config.yaml
norm_place: "pre"
init_std_qkv: 0.053
optimizer: "soap_variant"
lr_head: 0.00915
doc_mask: true
Each number is 200 + 40 x the weight over its row's rms, rounded and kept within 0 to 999. Layers, rows and columns count from 0. The size before them is the row's rms in percent of the matrix's.

# q: layer 9 attention query, 256x256, rms 0.152, rows 48-50,176-178, columns 0-255
# k: layer 9 attention key, 128x256, rms 0.143, rows 48-49, columns 0-255
q48,107,221,188,197,218,205,204,151,226,228,174,203,166,160,193,259,152,227,160,321,262,267,179,220,252,328,213,146,175,203,173,175,195,187,280,182,191,174,221,221,186,130,190,239,203,295,283,167,247,159,202,223,168,183,171,215,183,189,236,177,246,186,166,102,147,206,211,176,218,168,166,198,215,214,169,208,268,179,212,214,159,219,170,177,181,238,179,207,111,197,240,196,215,235,187,274,208,202,171,131,223,72,163,146,227,274,256,172,192,164,186,121,117,213,141,322,237,241,266,244,171,211,180,196,194,208,245,249,210,234,171,174,176,202,241,191,195,201,180,172,279,116,183,251,196,168,259,166,162,218,191,199,202,188,226,120,199,174,210,177,206,234,161,174,150,186,204,200,270,156,128,192,228,217,240,233,221,161,202,231,319,147,227,201,130,182,224,194,219,205,266,267,223,193,251,209,161,220,158,248,240,169,217,227,205,191,172,155,97,195,169,206,157,194,214,245,271,243,220,243,166,200,207,180,145,241,185,244,135,179,188,178,211,180,174,174,189,173,213,182,184,204,188,252,203,240,190,235,150,192,231,162,224,252,181,153,212
q176,098,224,104,213,109,236,218,241,169,144,209,175,194,220,194,228,140,208,199,237,222,227,197,146,190,158,218,208,189,222,190,208,190,170,269,209,215,185,181,267,220,274,239,133,237,188,172,165,104,222,302,147,211,249,169,185,150,216,253,207,225,168,230,247,202,203,280,215,181,234,125,242,229,222,156,243,246,194,196,271,240,159,178,270,169,231,231,228,214,155,205,236,202,168,207,145,204,185,253,128,253,183,207,222,134,227,266,190,175,190,151,141,150,219,217,144,190,206,220,206,213,209,201,187,222,226,140,240,128,194,188,210,228,249,168,153,264,178,157,152,296,234,207,245,220,245,152,205,220,149,192,272,230,241,129,218,236,198,201,160,262,206,129,189,154,216,143,167,179,237,162,231,176,219,212,232,213,168,175,186,223,204,158,195,187,189,149,127,204,175,199,157,196,201,137,193,244,225,159,179,230,266,215,209,205,155,240,264,167,158,211,244,85,259,220,311,195,204,226,219,219,221,156,228,262,233,93,222,211,226,223,215,124,277,146,209,216,198,193,195,210,169,281,222,196,204,199,156,102,240,242,223,205,220,185,257,206
k48,105,185,209,214,272,251,152,227,247,128,96,223,157,188,174,259,200,186,188,175,216,201,228,231,248,216,148,150,199,245,212,167,229,155,252,190,219,178,217,203,264,171,203,182,150,194,243,270,242,154,172,147,216,182,277,163,207,119,226,198,284,219,174,204,208,224,192,145,161,240,241,194,163,155,183,194,184,171,199,182,259,187,218,202,255,163,217,211,201,178,205,177,166,130,197,216,166,226,111,255,188,226,164,174,164,171,173,269,234,155,179,200,132,215,219,211,206,203,241,151,152,162,221,189,163,137,160,268,206,133,223,171,172,172,128,163,162,221,194,286,92,230,231,182,197,289,239,276,276,171,250,250,193,189,206,209,167,184,250,191,217,162,202,246,316,180,262,177,226,189,238,226,177,230,180,161,193,119,158,192,230,179,230,201,205,214,273,232,207,236,230,223,180,206,223,231,156,177,184,261,239,139,189,148,234,249,280,158,196,187,173,191,166,313,241,155,155,179,174,219,169,239,213,168,244,194,187,236,206,209,211,176,133,184,208,182,211,251,175,246,188,234,253,179,152,272,226,280,216,210,244,286,239,270,191,146,238
q49,109,225,219,196,221,225,236,250,167,256,181,178,254,212,172,151,210,186,205,221,140,185,264,198,291,209,173,206,186,195,198,261,165,210,147,238,233,221,281,169,279,177,199,192,180,233,217,224,200,166,197,217,202,210,219,257,222,174,214,200,155,232,136,193,258,242,281,200,179,152,216,187,227,191,155,234,155,232,237,218,175,238,175,261,165,172,190,167,195,213,146,215,180,243,230,191,203,220,197,225,202,189,218,227,159,187,217,190,136,267,236,235,230,177,226,204,259,158,249,298,269,251,231,265,222,194,227,248,210,211,182,235,244,159,169,269,179,193,272,238,185,204,213,190,224,141,163,130,205,176,183,211,152,112,222,186,292,249,179,210,157,226,193,224,89,204,224,243,203,169,199,207,264,196,264,210,236,230,298,223,207,207,279,177,140,217,151,206,122,206,227,172,194,240,157,294,195,165,170,187,194,166,177,184,205,228,166,184,229,126,180,183,258,158,250,262,160,175,170,237,146,202,87,65,204,172,189,178,152,153,192,200,133,174,169,256,181,151,293,172,212,179,224,285,207,171,234,227,216,142,165,116,201,157,241,204,204
q177,103,200,198,188,185,146,220,163,170,248,213,140,268,228,175,276,172,231,211,131,177,223,259,210,186,275,222,213,212,201,224,132,146,198,202,204,220,217,231,184,160,172,162,220,145,190,224,188,210,203,230,252,133,157,291,183,201,187,245,206,218,225,180,255,262,200,88,213,193,185,203,148,189,166,173,199,133,154,188,187,76,144,168,275,213,206,210,315,178,155,206,253,216,226,256,195,184,203,238,271,185,190,178,121,178,160,262,257,152,216,302,128,204,181,288,217,182,179,228,235,248,239,130,167,196,229,171,134,97,239,232,236,258,211,189,153,238,218,209,308,224,219,207,214,191,194,212,220,230,208,211,194,229,196,238,142,207,249,181,232,237,173,187,181,170,216,205,249,210,229,210,228,191,127,223,273,142,207,282,211,118,166,170,148,206,189,243,200,198,240,224,238,176,160,194,216,221,181,225,197,255,127,186,225,238,210,125,210,152,188,239,174,204,167,184,177,128,209,179,216,269,231,196,132,206,252,155,203,199,201,90,205,232,177,242,200,231,189,191,170,211,211,253,234,210,169,237,220,247,241,207,166,200,194,165,154,127
k49,111,187,213,179,220,204,211,173,249,219,152,198,213,324,236,185,213,213,172,222,201,133,118,205,247,144,220,180,231,211,118,195,275,152,147,122,210,247,268,198,314,228,201,226,210,182,173,221,204,251,212,153,248,236,198,135,254,258,218,225,217,200,202,214,200,193,218,137,211,205,155,247,188,239,144,134,187,241,212,121,251,236,171,233,251,186,236,203,248,195,244,139,179,162,186,217,153,171,150,207,217,187,156,164,163,243,190,193,239,220,168,179,179,135,229,244,260,220,123,155,143,159,201,313,218,188,185,136,260,229,135,209,240,201,195,209,167,179,168,240,235,131,211,176,167,241,134,193,187,191,173,189,210,170,209,184,138,175,205,171,286,138,189,235,333,175,239,241,157,181,185,156,221,147,230,212,241,258,191,214,160,191,91,173,174,212,233,191,223,262,175,232,220,192,228,174,244,244,168,184,181,253,240,182,134,175,192,202,173,211,228,224,183,260,241,227,256,229,222,268,153,177,136,188,195,162,168,235,168,255,209,160,194,186,189,171,256,144,135,232,189,188,200,174,159,189,206,160,190,184,247,262,251,224,185,132,269
q50,107,152,175,204,192,153,201,154,163,189,125,194,156,258,130,235,213,210,145,268,198,246,118,260,233,151,208,148,216,162,156,155,274,217,224,267,242,183,196,266,227,189,266,211,179,202,226,217,140,176,174,218,298,173,164,200,331,148,172,183,216,206,187,238,160,239,169,191,191,193,236,158,162,182,192,194,243,182,235,132,200,183,180,292,165,224,123,195,137,143,205,196,182,229,158,238,178,194,251,169,259,167,203,192,166,179,170,173,160,205,196,179,171,244,200,301,150,210,222,147,225,213,138,111,203,192,193,150,180,210,189,170,242,204,185,164,193,279,150,198,283,201,169,169,245,187,149,155,217,252,237,168,187,205,233,277,172,204,198,213,179,205,237,201,184,261,231,204,136,267,147,253,157,192,201,166,195,236,165,151,237,262,117,239,192,232,160,177,185,226,190,169,141,169,226,193,195,193,231,244,247,238,234,261,238,197,152,236,252,173,257,218,133,167,176,179,147,215,245,129,265,186,185,177,266,240,156,174,198,169,201,184,185,182,211,177,191,198,212,145,198,226,125,204,261,172,246,238,86,204,187,260,186,140,149,234,212
q178,100,225,229,203,211,232,157,224,206,204,292,218,259,204,135,207,215,145,274,191,206,206,193,195,263,202,143,209,229,188,207,153,254,203,207,218,194,207,271,204,193,239,221,202,207,197,224,297,88,162,240,210,311,261,128,262,214,145,152,174,243,192,168,209,169,179,148,213,237,212,211,196,168,179,155,227,245,207,159,184,218,221,248,234,149,235,167,254,235,119,300,216,193,214,188,208,187,245,236,179,211,204,163,243,210,246,194,227,165,247,179,137,165,201,249,245,191,215,248,133,173,185,196,147,144,204,156,164,217,168,185,126,216,175,146,184,190,106,140,154,285,176,211,218,184,133,245,256,238,220,158,150,230,193,126,188,196,149,139,250,159,200,200,190,164,198,223,130,254,263,206,183,289,257,205,169,158,247,246,152,199,247,158,166,159,229,177,326,235,208,187,184,197,242,204,236,161,155,149,200,258,269,200,210,242,179,177,134,185,169,165,229,207,137,164,226,172,211,254,232,225,178,209,98,261,152,173,184,195,206,212,191,137,239,224,211,208,160,224,190,227,212,261,256,225,177,185,234,189,171,194,252,147,236,196,222,188